config.yaml
n_layer: 13
d_model: 448
n_head: 10
n_kv_head: 10
head_dim: 64
d_mlp: 1792
vocab_size: 16384
activation: "tanh_gelu"
norm: "layernorm"
norm_place: "pre"
norm_eps: 1e-05
positions: "learned"
qk_norm: false
attn_scale: 0.125
bias: "all"
tie_embeddings: false
parallel_block: false
init: "normal"
init_std_qkv: 0.0244
init_std_o: 0.0303
init_std_up: 0.0349
init_std_down: 0.0349
optimizer: "muon_variant"
lr: 0.0102
beta1: 0.95
weight_decay: 0.0
lr_head: 0.00439
grad_clip: 1.0
warmup_steps: 200
schedule: "wsd"
decay_fraction: 1.0
decay_shape: "linear"
final_lr_fraction: 0.05
batch_tokens: [32768, 65536]
seq_len: 2048
doc_mask: true
train_tokens: 345000000
steps: 7560
dataset: "wikipedia_en"
Each number is 50 + 12 x the weight over its row's rms, rounded and kept within 0 to 99. Layers, rows and columns count from 0. The size before them is the row's rms in percent of the matrix's.

# up: layer 8 MLP up, 1792x448, rms 0.0349, rows 736-766, columns 112-223
# down: layer 8 MLP down (transposed), 1792x448, rms 0.0348, rows 736-766, columns 112-223
up736 098:52 53 45 52 79 44 29 72 50 62 44 45 39 56 46 56 58 40 31 41 66 49 38 35 48 48 72 65 30 51 54 42 48 47 52 41 51 49 41 40 61 49 39 56 52 71 28 29 41 51 57 63 50 41 43 38 42 53 72 57 78 51 52 47 54 53 70 49 61 54 52 58 50 60 37 65 43 70 59 56 53 61 30 40 53 43 67 59 61 60 31 34 47 53 42 58 51 66 52 52 60 48 49 42 46 54 55 48 59 57 45 55
down736 104:38 60 43 39 65 53 41 56 59 53 40 59 45 53 57 41 48 47 59 42 53 48 36 42 51 60 57 46 36 55 41 37 59 53 31 50 55 51 43 50 62 64 53 38 48 63 26 44 37 43 61 67 44 41 47 37 58 47 54 66 48 51 51 55 60 42 76 55 45 44 55 66 62 56 55 39 53 45 54 45 48 47 53 55 67 52 51 44 45 37 41 54 31 51 43 53 45 52 41 49 41 39 48 60 55 57 39 51 54 41 46 56
up737 095:37 70 45 56 38 43 43 42 58 50 45 54 44 44 32 50 62 70 68 38 47 38 62 44 60 29 19 55 60 38 50 59 49 33 55 54 61 55 47 25 61 65 44 69 40 56 46 52 38 43 42 42 59 52 41 44 38 57 52 56 56 55 39 50 39 57 50 73 46 44 37 51 71 42 68 48 38 49 65 34 76 63 51 36 54 57 58 44 57 58 53 70 65 56 51 59 49 39 38 58 45 56 41 47 34 48 41 61 62 63 27 63
down737 096:54 55 46 52 46 59 47 49 59 49 46 50 52 64 43 62 27 38 43 34 43 54 41 43 61 42 36 38 64 55 49 54 70 53 61 50 37 52 59 47 28 59 35 78 45 36 56 59 48 34 35 37 53 53 56 66 30 69 70 54 59 39 47 66 46 61 50 50 35 39 50 42 27 44 36 26 47 66 53 31 61 41 35 53 73 62 60 60 45 41 59 65 25 48 49 71 25 54 62 53 55 51 46 67 48 82 72 39 54 75 61 92
up738 101:27 39 36 57 55 59 46 44 50 49 43 69 48 59 47 46 53 47 54 42 53 52 59 49 89 21 34 62 49 38 40 61 46 39 49 34 47 31 20 59 38 49 63 49 49 60 31 54 45 24 41 43 42 42 88 43 47 54 57 32 50 33 46 41 46 40 48 44 57 47 67 38 45 65 56 54 46 24 61 54 27 31 60 52 49 47 41 35 47 48 38 45 52 41 68 49 55 57 52 55 56 57 88 36 56 70 37 31 60 42 49 83
down738 103:30 14 54 38 50 55 61 52 75 49 57 45 58 47 37 53 41 55 62 60 54 70 64 53 89 52 29 31 44 52 61 19 49 32 67 25 69 34 47 60 22 39 32 57 60 59 56 53 48 38 52 48 50 51 52 61 40 58 51 46 39 46 52 46 77 52 42 49 33 69 53 27 47 56 49 42 73 34 60 31 33 48 60 50 66 43 36 39 47 45 46 48 51 34 45 36 68 51 34 61 61 39 46 58 57 57 25 47 64 41 62 64
up739 091:45 41 75 34 41 54 48 55 57 54 40 39 36 43 51 60 33 34 61 56 26 62 35 45 42 38 47 55 46 37 49 22 51 46 48 54 34 63 46 51 46 73 44 54 62 59 41 55 41 49 43 53 48 33 54 53 47 48 69 76 22 39 42 29 66 37 62 51 67 59 43 51 56 60 53 35 60 42 41 66 58 58 63 58 57 49 53 48 41 50 47 26 41 63 51 34 32 39 64 68 52 50 60 64 43 43 75 68 51 55 55 41
down739 093:60 26 66 41 50 52 42 48 11 58 52 54 59 39 53 53 50 61 58 24 66 55 54 53 18 38 35 48 26 45 65 55 42 50 69 42 64 33 50 76 43 66 50 53 62 45 61 59 42 62 53 56 64 37 44 58 37 54 69 54 43 54 58 68 40 60 61 49 32 29 51 72 50 37 73 46 43 43 53 79 59 55 77 59 51 39 52 48 45 48 46 30 47 42 61 52 32 62 26 67 46 52 64 52 65 48 60 40 53 45 52 60
up740 094:39 60 46 48 41 74 44 44 59 48 48 58 39 34 57 28 52 31 49 43 56 37 44 71 50 34 44 67 58 43 50 32 41 55 45 48 32 34 41 54 29 41 42 42 46 49 36 75 47 56 47 58 29 43 45 61 52 35 38 33 55 44 61 62 31 53 47 45 45 70 43 43 30 64 56 38 42 61 43 53 44 53 50 37 55 55 33 24 39 86 57 60 64 48 57 43 49 74 57 63 39 48 58 28 49 55 60 62 36 63 53 47
down740 089:43 47 62 45 36 56 38 54 46 45 75 41 61 36 63 62 36 29 53 32 50 56 48 35 38 70 35 63 51 62 75 46 58 43 55 42 55 37 66 43 37 65 60 50 42 55 62 48 54 42 77 43 58 40 60 38 36 48 38 50 44 40 34 30 39 37 53 42 33 53 40 61 55 42 47 46 46 46 42 57 61 77 60 27 61 60 57 41 48 52 56 55 52 73 53 64 60 42 48 66 62 70 55 37 31 57 27 57 30 68 28 62
up741 096:35 66 56 46 47 46 58 48 55 22 64 45 27 80 59 61 60 42 28 55 52 49 56 37 38 47 56 58 43 47 41 40 43 59 59 35 39 49 47 55 39 51 35 59 63 39 62 61 33 44 47 42 45 50 37 33 52 45 40 47 53 42 42 34 48 47 61 59 46 71 70 44 61 61 68 40 56 27 59 75 34 55 20 54 53 48 55 57 65 56 67 44 35 62 61 40 40 54 31 46 45 53 40 28 59 37 53 42 68 37 65 54
down741 091:42 32 49 59 49 48 61 53 33 44 62 66 37 40 39 43 62 58 50 58 52 45 55 53 50 49 54 24 31 67 41 50 30 64 41 34 38 53 55 47 58 55 44 56 44 47 47 56 40 37 38 53 61 28 70 54 59 26 58 48 38 12 40 49 47 57 61 53 63 56 44 44 50 42 81 34 71 43 64 32 47 43 53 68 39 53 73 81 54 47 36 52 69 41 55 40 68 40 35 61 39 60 60 53 34 60 38 55 58 49 54 58
up742 103:61 45 30 66 77 45 45 53 19 48 32 68 53 60 32 55 58 59 50 72 51 56 43 46 52 63 64 63 59 28 62 66 56 45 56 57 39 49 59 52 41 57 63 63 46 44 52 80 49 65 37 50 53 61 44 45 40 54 58 47 72 57 31 56 33 64 43 62 61 61 38 81 54 31 32 71 40 68 43 48 55 78 61 44 57 56 40 51 44 72 45 35 35 67 45 48 36 52 59 42 66 57 25 58 58 31 37 45 48 57 56 52
down742 105:43 56 44 56 48 42 53 59 51 62 51 52 55 61 51 32 40 46 67 46 56 82 39 37 51 57 72 32 36 37 46 57 29 56 77 58 44 56 52 57 56 52 43 55 29 36 31 61 58 51 54 69 50 61 48 47 43 56 56 40 59 66 50 40 40 30 40 34 38 69 45 56 49 49 55 63 33 46 53 45 56 49 35 37 42 51 32 71 59 52 70 51 11 53 39 49 74 35 65 42 30 48 24 40 68 47 16 51 61 61 38 46
up743 104:59 47 58 54 50 57 67 55 39 33 63 55 55 49 27 37 56 67 53 54 69 46 50 35 72 45 53 49 35 41 44 64 39 70 67 50 36 44 66 59 39 46 58 37 46 52 36 57 58 34 62 59 70 63 71 60 45 41 48 45 55 46 48 44 63 53 52 37 45 34 47 34 64 61 54 37 41 51 61 45 52 62 42 47 67 59 65 77 30 41 52 43 63 54 39 48 63 78 43 61 73 52 66 38 41 63 53 55 59 63 47 41
down743 101:45 62 57 42 47 35 71 51 35 46 52 35 60 36 35 60 70 60 43 72 60 60 54 40 69 43 34 52 55 29 37 39 59 67 87 38 66 49 69 37 45 61 19 40 50 66 33 41 47 46 48 62 59 57 27 56 37 64 48 43 61 64 65 34 46 46 31 58 54 49 51 69 45 59 33 56 52 60 60 41 54 46 59 44 46 52 52 57 53 78 52 36 31 55 55 74 65 65 55 29 51 54 61 46 65 46 69 19 39 60 53 36
up744 101:64 61 54 61 54 48 57 34 72 37 35 48 27 37 77 48 46 59 46 45 60 61 39 50 58 39 37 41 51 60 69 50 55 36 82 51 51 43 64 54 29 36 60 49 52 43 71 52 42 50 52 48 61 47 52 40 68 42 39 37 30 52 39 63 53 62 50 57 52 41 43 48 39 60 63 26 66 58 41 41 50 40 52 61 65 58 46 34 48 39 47 51 67 39 51 45 31 78 65 42 33 48 55 46 44 30 61 66 52 51 50 61
down744 105:31 62 53 56 48 47 50 68 73 41 58 48 30 43 53 45 27 56 47 35 68 53 55 45 44 47 58 38 27 63 64 48 42 62 55 38 77 58 59 49 43 34 52 61 43 44 62 31 30 56 61 55 41 43 61 46 62 56 32 45 49 46 46 59 56 65 49 60 46 50 60 49 42 42 71 51 57 52 56 37 49 32 69 59 80 38 40 28 60 45 56 61 49 37 69 40 62 59 37 44 56 59 53 59 55 42 39 65 45 28 40 62
up745 103:42 41 46 50 42 69 57 39 44 33 45 46 49 49 48 51 44 39 57 59 56 34 62 30 21 45 55 64 54 37 47 28 59 44 47 34 56 48 49 49 57 53 53 57 50 65 66 63 66 39 64 43 63 44 54 61 49 37 38 53 47 49 55 58 41 49 35 47 41 49 36 60 51 58 69 46 57 37 54 66 42 60 61 64 50 60 58 53 29 71 55 51 42 27 42 72 36 45 67 48 36 53 46 55 62 23 80 46 55 64 60 62
down745 103:47 57 63 29 67 67 40 43 67 44 38 53 45 55 40 67 63 43 75 35 45 74 71 63 27 48 76 78 42 38 56 47 63 36 58 49 35 61 35 49 41 50 48 60 61 62 36 73 53 45 68 61 49 61 58 57 64 47 49 49 46 40 27 43 41 73 36 54 41 37 73 60 70 35 56 56 58 54 39 54 37 38 51 38 32 38 46 63 54 45 61 72 38 61 52 68 62 51 41 68 17 43 61 31 56 28 58 46 59 46 42 34
up746 089:41 72 72 37 37 72 44 43 44 52 51 62 44 41 47 52 57 44 57 37 60 52 39 64 62 32 53 48 49 60 50 51 66 40 28 67 60 56 41 53 58 45 59 49 44 58 52 34 49 24 88 40 55 55 57 36 54 47 28 49 60 79 19 71 54 55 52 42 50 37 44 55 60 56 59 61 74 44 51 60 44 45 59 24 57 40 40 46 57 38 51 61 54 56 62 36 50 33 47 36 57 57 25 45 44 40 57 52 39 53 31 29
down746 089:56 35 51 55 66 77 64 39 50 44 32 53 61 58 32 58 26 76 69 38 54 42 48 56 46 49 39 63 38 48 54 44 27 36 45 49 58 46 70 33 58 34 52 42 40 39 56 64 27 46 60 43 37 63 57 64 58 33 57 35 52 49 71 54 37 42 51 64 39 62 51 41 51 66 50 29 45 47 47 48 62 58 55 42 62 51 70 57 36 79 54 21 51 59 47 72 46 56 30 77 29 35 37 65 48 60 52 49 52 67 62 52
up747 097:55 75 76 44 54 50 38 38 49 63 57 50 43 28 58 41 48 45 37 64 52 38 67 34 64 37 34 69 70 48 41 63 32 44 32 60 56 65 58 50 28 71 40 49 45 55 75 45 54 62 41 49 54 64 56 68 52 37 42 35 42 42 38 39 53 65 48 49 59 49 47 54 41 52 52 23 52 55 37 39 49 63 49 64 58 35 62 38 66 58 62 71 50 47 50 48 56 61 26 65 36 61 45 46 57 61 67 54 64 48 39 67
down747 094:41 43 42 70 57 41 22 50 47 41 34 56 85 30 34 67 45 45 49 49 32 63 42 31 34 39 62 64 59 57 57 74 50 53 38 52 27 60 62 40 29 60 65 52 42 41 29 24 53 43 38 29 63 43 63 43 55 55 47 61 42 49 44 65 35 40 46 45 55 63 40 47 38 52 48 45 54 50 42 52 71 49 55 60 55 54 49 70 60 60 56 43 49 84 55 45 37 64 49 51 36 44 42 39 40 37 57 51 44 34 52 29
up748 107:70 48 41 58 49 49 34 41 43 56 38 54 42 47 52 40 25 43 50 53 57 48 30 59 67 60 42 54 53 39 44 48 54 58 55 64 67 42 62 37 60 38 52 51 58 65 73 71 66 53 42 47 63 28 21 30 44 68 36 43 65 69 36 66 39 38 41 57 37 58 62 42 34 34 57 38 60 55 37 53 57 28 53 48 32 62 47 49 68 55 37 39 60 53 46 56 43 32 58 41 35 57 49 57 55 48 50 54 63 66 33 61
down748 117:68 50 53 34 52 51 58 47 37 55 43 47 54 39 47 46 53 71 64 38 43 37 55 48 65 59 60 44 48 67 14 41 41 65 44 77 63 39 63 52 61 59 69 66 59 62 45 56 76 61 45 29 71 49 61 44 36 32 35 36 70 62 58 33 43 67 55 58 55 38 51 56 47 66 56 55 68 59 61 57 39 54 47 53 46 44 34 31 61 48 67 49 42 54 45 28 50 56 49 55 61 61 51 52 65 53 52 39 70 38 43 31
up749 102:38 25 57 50 60 54 25 34 42 46 32 44 33 47 65 51 56 58 60 50 57 48 46 48 64 46 61 65 62 73 62 45 78 57 59 60 72 60 49 50 53 66 59 62 65 36 43 53 51 68 50 46 56 65 57 40 23 30 64 44 37 43 60 53 39 45 46 69 38 27 42 47 27 35 36 50 53 58 44 39 55 54 59 51 56 61 28 49 38 26 62 34 49 56 69 48 49 43 65 45 53 52 41 47 47 65 44 58 56 42 45 49
down749 106:50 39 54 32 55 64 49 52 62 41 47 36 58 47 50 55 53 31 57 40 66 65 59 58 39 39 60 38 61 55 41 35 55 52 63 61 69 47 36 38 66 54 44 51 30 41 59 47 49 59 63 49 37 51 40 50 39 42 52 58 53 54 45 54 27 54 74 58 65 61 38 78 48 26 62 49 40 53 86 34 33 38 60 74 41 53 52 21 34 41 41 44 48 37 18 42 64 51 45 42 37 51 62 37 54 46 43 53 62 40 72 46
up750 103:41 41 37 19 34 44 60 46 50 67 35 44 38 46 44 61 40 42 63 45 42 47 48 58 51 49 47 57 55 46 83 55 42 36 59 56 47 35 68 50 64 52 51 65 40 62 59 53 56 45 64 22 61 56 45 25 38 56 70 22 62 48 58 56 46 52 38 58 47 20 34 68 78 54 22 59 45 43 61 36 46 40 48 50 35 65 32 51 69 57 63 31 84 51 53 45 49 34 60 55 52 52 29 50 36 36 61 54 39 68 40 59
down750 113:46 58 40 25 25 33 59 52 34 61 58 38 55 51 59 37 49 46 62 47 55 37 60 61 62 56 47 50 61 49 51 63 37 45 29 47 50 41 41 52 34 84 46 47 31 56 50 42 58 53 51 44 45 71 52 58 67 50 47 48 37 39 59 60 77 86 41 51 34 81 41 59 66 54 45 49 48 35 60 60 79 43 55 41 70 40 44 54 72 50 30 34 32 47 53 71 45 41 61 59 49 39 30 46 43 36 42 33 26 63 40 57
up751 100:57 40 29 55 40 29 33 44 41 42 50 31 43 10 60 53 37 42 42 61 52 49 45 50 62 53 39 60 47 59 44 55 17 49 48 41 85 59 57 56 62 52 65 45 39 35 26 60 42 56 73 49 26 58 38 42 68 56 45 57 60 45 51 45 58 55 37 44 63 24 52 41 54 38 45 35 55 30 55 40 54 54 39 47 27 58 71 46 81 57 55 34 62 37 75 57 30 47 53 45 37 50 49 40 54 44 50 44 46 62 49 46
down751 096:52 51 15 38 23 75 23 47 41 66 46 20 58 47 35 54 74 51 37 39 48 48 33 73 60 49 33 40 35 46 51 51 74 34 44 51 37 41 52 52 44 61 36 40 57 46 59 40 33 52 60 69 36 46 31 65 55 51 44 65 61 52 56 65 39 44 45 51 62 65 56 58 36 43 64 55 57 39 56 65 43 39 45 64 61 72 58 32 40 53 63 64 51 64 76 50 55 65 32 57 29 63 36 59 69 43 74 56 59 39 49 56
up752 089:37 46 48 55 53 35 60 38 57 41 48 51 57 38 56 49 64 53 40 44 57 42 67 66 57 38 31 35 66 58 62 55 47 47 50 56 55 39 42 62 43 62 66 58 66 45 44 56 55 35 63 51 41 48 44 42 33 42 28 41 62 49 40 64 91 56 68 49 52 40 62 67 24 40 64 42 35 50 54 44 55 58 38 26 80 49 40 40 49 69 72 59 39 30 61 50 56 58 53 37 53 30 34 58 57 37 48 27 40 44 51 43
down752 087:56 34 31 40 48 54 36 46 60 77 50 58 38 71 49 52 49 46 64 43 51 56 42 35 44 44 33 45 43 41 39 61 48 46 49 35 43 52 51 59 67 40 59 49 59 40 43 67 59 71 48 40 37 46 49 44 61 36 48 45 37 43 69 45 37 61 30 53 49 48 40 46 78 37 31 44 36 51 35 48 40 38 70 54 71 27 58 48 43 62 47 55 67 39 34 34 46 37 43 51 52 56 47 32 71 54 47 58 58 80 60 47
up753 103:47 54 32 31 42 43 45 50 72 49 34 32 47 45 52 31 67 45 70 58 56 44 57 59 39 55 45 38 40 37 46 39 64 37 52 38 37 49 49 40 28 39 62 77 56 61 41 41 57 42 47 69 53 62 36 50 54 58 62 50 46 37 37 47 45 76 36 48 28 36 65 51 59 70 58 73 47 55 52 22 44 49 54 45 54 63 43 51 72 49 74 37 64 33 39 43 62 39 31 63 39 44 58 46 30 52 79 65 60 31 72 68
down753 101:91 16 61 42 52 63 51 45 53 43 51 42 62 59 57 46 63 41 36 60 61 71 45 47 45 58 49 58 38 48 43 56 43 68 16 56 72 51 38 61 52 61 37 54 58 41 44 58 44 29 44 48 68 52 48 35 64 59 60 28 30 52 55 77 38 44 40 61 32 68 65 48 63 83 45 50 51 46 39 45 36 48 40 50 47 52 45 46 51 50 74 63 47 50 51 41 51 42 43 57 64 54 47 29 41 63 51 46 40 45 70 36
up754 101:67 36 49 64 62 56 51 54 38 46 52 39 55 42 47 40 70 57 49 32 46 58 63 58 54 36 48 59 53 60 24 46 52 44 50 47 60 37 32 65 26 51 65 30 47 20 56 55 38 39 84 60 50 56 81 47 54 52 47 42 37 47 43 57 59 56 62 57 70 52 47 46 47 49 50 57 64 61 54 39 59 45 68 55 33 57 41 66 34 39 35 41 52 38 70 43 39 56 44 44 66 43 53 63 46 23 34 38 65 69 51 54
down754 101:53 53 71 68 62 60 57 49 56 37 44 44 54 28 54 42 58 45 68 53 52 69 57 45 50 49 57 65 47 68 38 37 75 55 65 47 64 50 46 51 54 51 46 64 60 44 60 62 50 53 75 40 39 45 58 52 79 43 48 74 37 44 53 39 59 56 71 57 64 39 54 37 70 50 56 23 58 37 65 32 38 45 57 62 61 35 42 58 48 63 63 41 67 37 61 61 46 71 55 48 60 59 39 59 51 46 45 41 60 37 48 71
up755 111:45 48 33 64 43 42 51 41 29 28 59 49 53 52 34 53 57 17 63 28 47 48 53 33 51 59 31 34 72 75 64 56 42 25 29 29 28 46 39 57 55 53 58 55 56 51 62 51 25 60 41 45 58 33 65 44 64 38 51 39 61 45 61 44 81 39 61 38 59 39 34 52 65 29 63 57 46 51 52 64 65 27 58 56 39 53 51 53 36 42 24 51 56 31 40 42 55 59 46 65 68 44 69 45 58 45 52 42 50 67 57 48
down755 110:34 50 38 31 25 41 36 60 65 36 29 03 56 40 36 53 55 58 42 34 44 33 44 47 59 50 65 52 60 68 70 60 63 57 13 53 54 50 29 67 71 58 61 34 67 52 42 37 28 66 38 34 40 50 67 35 46 45 24 66 46 41 53 54 71 50 59 66 56 56 48 55 48 53 37 39 55 59 24 57 64 36 61 55 25 56 49 59 35 49 51 53 77 49 63 46 63 52 34 55 54 44 31 44 59 43 73 45 49 41 55 52
up756 096:41 43 45 67 57 31 41 53 37 21 39 66 54 41 65 32 40 49 45 51 65 43 52 46 27 70 40 63 49 44 62 61 69 60 65 38 64 30 36 39 84 46 49 44 53 58 63 64 41 40 34 61 55 64 55 61 42 71 36 69 62 31 73 67 38 58 43 67 50 78 44 52 73 60 56 35 51 58 46 52 59 44 51 34 55 55 35 50 64 61 34 44 60 58 47 50 52 53 57 53 41 38 37 44 45 47 56 52 49 34 56 52
down756 095:38 54 62 46 40 81 53 68 42 37 66 38 49 54 45 48 51 50 29 66 36 49 46 42 48 38 44 28 46 65 23 57 45 43 60 66 37 52 54 63 39 52 62 47 32 61 31 40 26 67 41 39 53 17 50 28 39 58 41 65 60 47 44 67 72 45 30 46 56 51 61 53 57 44 48 36 52 42 47 53 65 67 54 27 59 32 53 64 47 46 41 56 52 58 52 31 55 55 50 38 37 63 51 42 53 55 58 51 52 78 48 35
up757 096:55 52 23 39 36 67 63 42 65 75 36 56 35 50 53 62 43 71 36 49 65 63 42 47 72 43 56 53 37 50 53 46 49 39 67 40 58 59 40 39 30 68 53 59 60 56 58 43 41 58 45 61 43 83 59 75 83 31 58 57 69 53 58 35 47 60 43 61 39 37 37 67 24 36 61 44 42 71 42 27 53 49 43 25 64 51 53 37 55 43 36 44 44 40 54 61 55 42 45 62 46 46 62 55 43 52 73 56 33 47 59 54
down757 094:33 39 44 71 51 41 42 44 56 49 37 65 36 66 29 67 31 36 43 64 53 48 28 54 45 43 65 50 49 27 48 60 36 53 53 47 38 51 28 43 68 59 56 66 55 51 60 41 73 73 35 35 61 32 28 58 28 48 47 39 43 45 62 64 42 37 50 62 25 62 32 38 60 59 40 49 58 47 44 25 60 31 47 34 47 48 40 42 70 48 45 45 21 44 58 69 47 74 55 42 36 62 61 41 60 49 49 56 36 57 30 27
up758 098:57 45 52 47 42 41 59 46 52 49 54 65 32 51 37 51 44 24 60 46 48 44 51 44 41 67 58 66 45 27 56 67 50 22 41 52 43 37 57 38 53 44 59 54 56 65 54 48 26 53 52 40 42 53 44 39 54 26 43 29 49 60 62 48 47 42 55 48 73 60 35 30 54 64 34 32 53 40 28 79 52 70 81 52 54 60 65 32 53 25 49 58 58 62 65 69 61 42 40 57 49 88 47 52 56 33 66 48 53 49 36 57
down758 099:51 54 74 61 46 63 59 36 36 46 53 65 48 47 62 46 48 45 66 60 18 56 65 53 24 43 54 41 49 46 53 61 27 34 69 57 34 80 53 42 58 54 55 50 59 71 36 53 42 58 32 59 53 33 41 49 47 32 67 51 62 60 45 41 44 45 42 32 55 56 47 53 60 36 11 39 44 50 36 52 49 28 55 29 47 69 59 39 23 46 61 56 49 68 42 35 28 29 44 33 48 48 50 53 46 37 41 45 55 35 38 59
up759 129:48 57 60 54 43 32 50 67 41 53 28 65 56 63 56 40 36 64 37 41 76 47 58 60 44 64 54 23 40 66 63 55 47 41 36 32 46 42 38 45 51 61 65 59 39 50 53 45 46 58 57 55 42 56 49 53 47 27 62 54 59 46 46 51 38 41 57 65 54 43 53 40 54 32 49 52 60 56 54 50 40 40 55 45 62 70 36 54 28 34 49 47 52 48 61 47 41 42 59 58 56 61 38 27 42 40 60 56 51 52 55 47
down759 120:57 47 51 63 38 39 55 55 24 48 46 72 82 62 60 45 42 64 55 31 68 47 49 45 64 54 45 46 42 56 45 38 53 41 36 52 59 51 50 52 54 79 36 81 34 44 54 47 34 56 61 49 42 57 40 56 46 42 28 66 49 37 36 68 52 40 51 59 50 46 55 45 64 52 57 43 53 66 60 20 51 35 60 56 58 69 40 59 50 33 39 26 45 50 59 53 42 39 43 46 51 33 41 58 64 37 44 53 47 33 40 43
up760 096:41 55 41 46 74 51 46 66 56 45 50 53 48 46 77 59 50 65 39 67 30 54 56 42 46 54 51 40 54 22 62 66 60 38 33 51 22 54 54 37 35 48 54 49 49 64 63 39 60 59 58 58 51 36 56 46 52 60 51 51 56 35 29 71 45 36 63 33 60 45 44 50 24 36 31 71 36 51 58 37 64 47 24 36 60 27 37 39 50 40 59 59 42 69 52 81 87 54 32 46 55 62 52 40 30 56 36 52 55 53 45 60
down760 093:62 60 62 48 49 36 32 51 53 26 51 56 34 51 68 51 46 46 50 40 44 66 54 49 59 55 62 46 31 62 52 40 63 43 61 59 67 62 49 54 65 49 51 65 58 67 44 65 33 50 48 52 43 69 42 46 44 62 72 33 58 47 41 60 60 64 53 63 55 27 45 46 67 40 47 37 53 58 50 37 59 45 36 54 66 43 61 40 72 51 49 27 62 64 18 43 61 51 38 67 45 51 51 35 89 22 44 39 52 45 27 46
up761 097:44 29 33 46 58 61 62 51 68 76 45 58 67 44 42 47 55 47 54 46 56 43 70 68 66 46 50 56 59 43 34 54 49 41 48 45 33 54 67 57 60 36 33 56 37 25 49 48 45 40 55 70 52 52 47 71 40 44 33 64 62 47 57 47 56 69 60 44 37 71 63 46 53 57 58 47 47 42 29 58 38 59 61 60 33 29 64 43 41 51 33 48 49 39 74 46 38 68 43 34 36 55 30 55 48 58 47 47 46 16 28 58
down761 096:57 54 33 40 73 46 52 58 55 58 54 32 52 46 60 41 55 42 38 57 69 31 44 52 54 76 61 55 49 39 64 68 47 58 65 42 55 57 52 59 60 54 56 37 66 42 53 49 33 53 52 45 53 64 58 41 62 81 44 60 45 50 56 38 51 61 55 46 43 40 70 62 51 54 68 39 42 58 48 63 73 44 79 39 73 53 45 54 51 46 52 47 49 44 47 53 35 75 55 43 49 58 60 53 66 36 43 49 21 33 50 39
up762 103:55 61 42 37 45 45 43 50 69 47 49 63 49 27 42 25 44 34 57 25 28 49 50 50 69 51 44 53 36 47 60 47 55 60 35 49 59 62 32 58 55 47 41 32 58 42 53 34 45 72 63 63 70 62 32 46 58 64 42 63 53 47 36 42 20 50 44 59 54 37 50 61 56 57 39 58 30 60 42 45 49 46 27 65 68 35 49 44 66 44 43 50 55 48 75 52 43 49 51 66 66 23 46 66 23 38 47 72 47 38 47 64
down762 103:51 51 46 62 70 58 55 44 40 59 52 67 48 47 42 52 33 51 56 14 61 55 45 47 39 33 42 41 56 52 30 40 70 51 53 58 59 42 66 56 61 39 75 39 47 37 55 27 43 48 75 41 71 36 66 56 71 71 42 48 44 69 49 61 55 45 39 58 48 49 50 55 37 54 20 55 63 66 54 51 39 61 65 41 62 47 37 47 67 35 75 40 31 48 47 47 43 32 74 58 65 35 32 91 50 63 57 75 36 40 72 64
up763 099:63 51 45 64 66 31 51 62 60 61 39 55 66 51 46 47 66 52 54 48 60 65 15 21 19 55 51 70 32 61 55 53 67 51 55 46 51 69 61 28 37 73 46 55 55 40 41 61 44 60 51 51 65 32 50 42 42 63 47 31 78 67 47 67 35 59 33 55 40 43 32 33 60 39 47 37 71 47 69 54 39 43 57 54 43 51 38 44 36 48 42 33 38 71 47 44 33 50 71 48 57 48 44 45 41 49 64 43 24 74 57 52
down763 095:50 56 48 55 62 60 27 48 48 62 67 59 52 46 34 54 45 47 42 71 44 43 19 35 28 67 53 31 56 46 47 36 45 43 36 53 53 40 69 34 47 56 50 30 50 61 71 61 58 39 40 59 21 37 74 42 41 55 57 57 53 34 44 61 48 38 33 43 59 43 57 49 61 47 30 65 68 52 44 42 58 44 24 46 61 39 36 64 66 59 46 56 42 40 23 54 53 61 47 54 52 57 48 43 26 45 40 38 39 59 48 27
up764 094:40 40 75 11 51 26 43 56 40 54 74 51 68 33 41 66 50 69 58 55 55 46 58 50 26 28 60 68 51 60 62 52 62 40 49 46 59 33 39 33 37 51 42 39 36 67 61 61 49 50 63 44 52 53 48 44 32 27 59 41 42 50 45 41 66 62 49 47 63 41 77 48 58 52 43 52 50 57 42 65 44 60 52 63 67 59 35 52 50 69 51 52 58 55 50 47 44 47 57 41 63 49 50 56 50 46 29 44 58 43 49 55
down764 095:66 40 49 56 46 49 57 56 56 59 51 47 39 51 55 41 38 50 58 69 32 45 59 49 51 61 71 32 54 62 59 58 31 45 52 74 53 69 55 66 34 42 39 52 41 39 62 46 42 36 59 65 38 57 38 66 83 34 49 51 43 64 35 38 52 35 37 31 58 25 52 32 56 47 74 42 45 47 60 47 50 52 51 59 46 62 18 50 35 40 44 55 55 53 53 37 48 66 41 63 30 62 51 44 47 61 25 42 69 42 35 43
up765 086:47 53 56 32 23 49 46 37 39 48 47 69 59 62 29 55 56 47 58 32 31 60 58 42 63 62 34 58 42 52 56 46 40 59 53 50 60 57 39 59 53 38 68 29 31 35 60 70 43 49 74 45 61 61 61 63 46 32 70 38 55 39 54 74 47 28 54 43 57 48 42 38 41 47 56 64 51 47 51 37 48 55 76 38 62 55 62 55 53 53 57 85 47 43 41 52 43 28 55 40 59 55 28 34 69 49 35 61 47 55 54 44
down765 085:44 62 34 32 67 77 52 36 46 43 72 39 30 43 59 48 47 51 61 42 53 64 45 54 74 69 33 69 68 41 70 54 41 67 43 35 38 67 57 29 45 51 45 46 25 53 63 66 74 29 57 55 51 33 42 55 50 46 43 60 58 51 54 44 42 45 56 54 51 57 47 59 65 56 54 58 55 50 54 53 24 61 34 37 51 79 55 34 59 60 38 45 40 62 65 54 44 73 46 34 81 46 57 40 72 58 32 44 33 39 51 51
up766 110:35 69 47 50 47 56 48 55 61 45 44 43 51 50 55 50 52 37 71 48 29 56 57 44 40 60 70 57 60 64 47 80 41 47 58 63 32 58 31 45 46 42 57 54 62 35 46 50 46 37 67 42 75 50 60 66 60 52 48 25 42 63 56 48 54 35 51 68 37 34 56 52 76 54 42 44 47 46 33 38 57 65 68 59 45 44 45 50 27 27 33 47 58 50 50 54 49 48 37 76 44 45 34 41 19 42 68 26 39 30 56 49
down766 106:41 71 55 50 25 63 49 51 54 59 36 52 57 42 45 49 54 42 60 69 51 64 51 57 37 50 32 59 46 65 54 46 57 19 35 53 41 48 48 41 52 59 55 62 52 04 38 39 43 64 45 39 52 61 59 73 38 59 60 35 43 50 46 73 68 38 33 51 48 56 63 83 63 47 55 43 50 49 40 50 49 56 66 56 43 57 54 30 42 35 35 40 42 54 60 50 45 43 53 65 60 48 63 40 40 46 60 39 46 28 55 61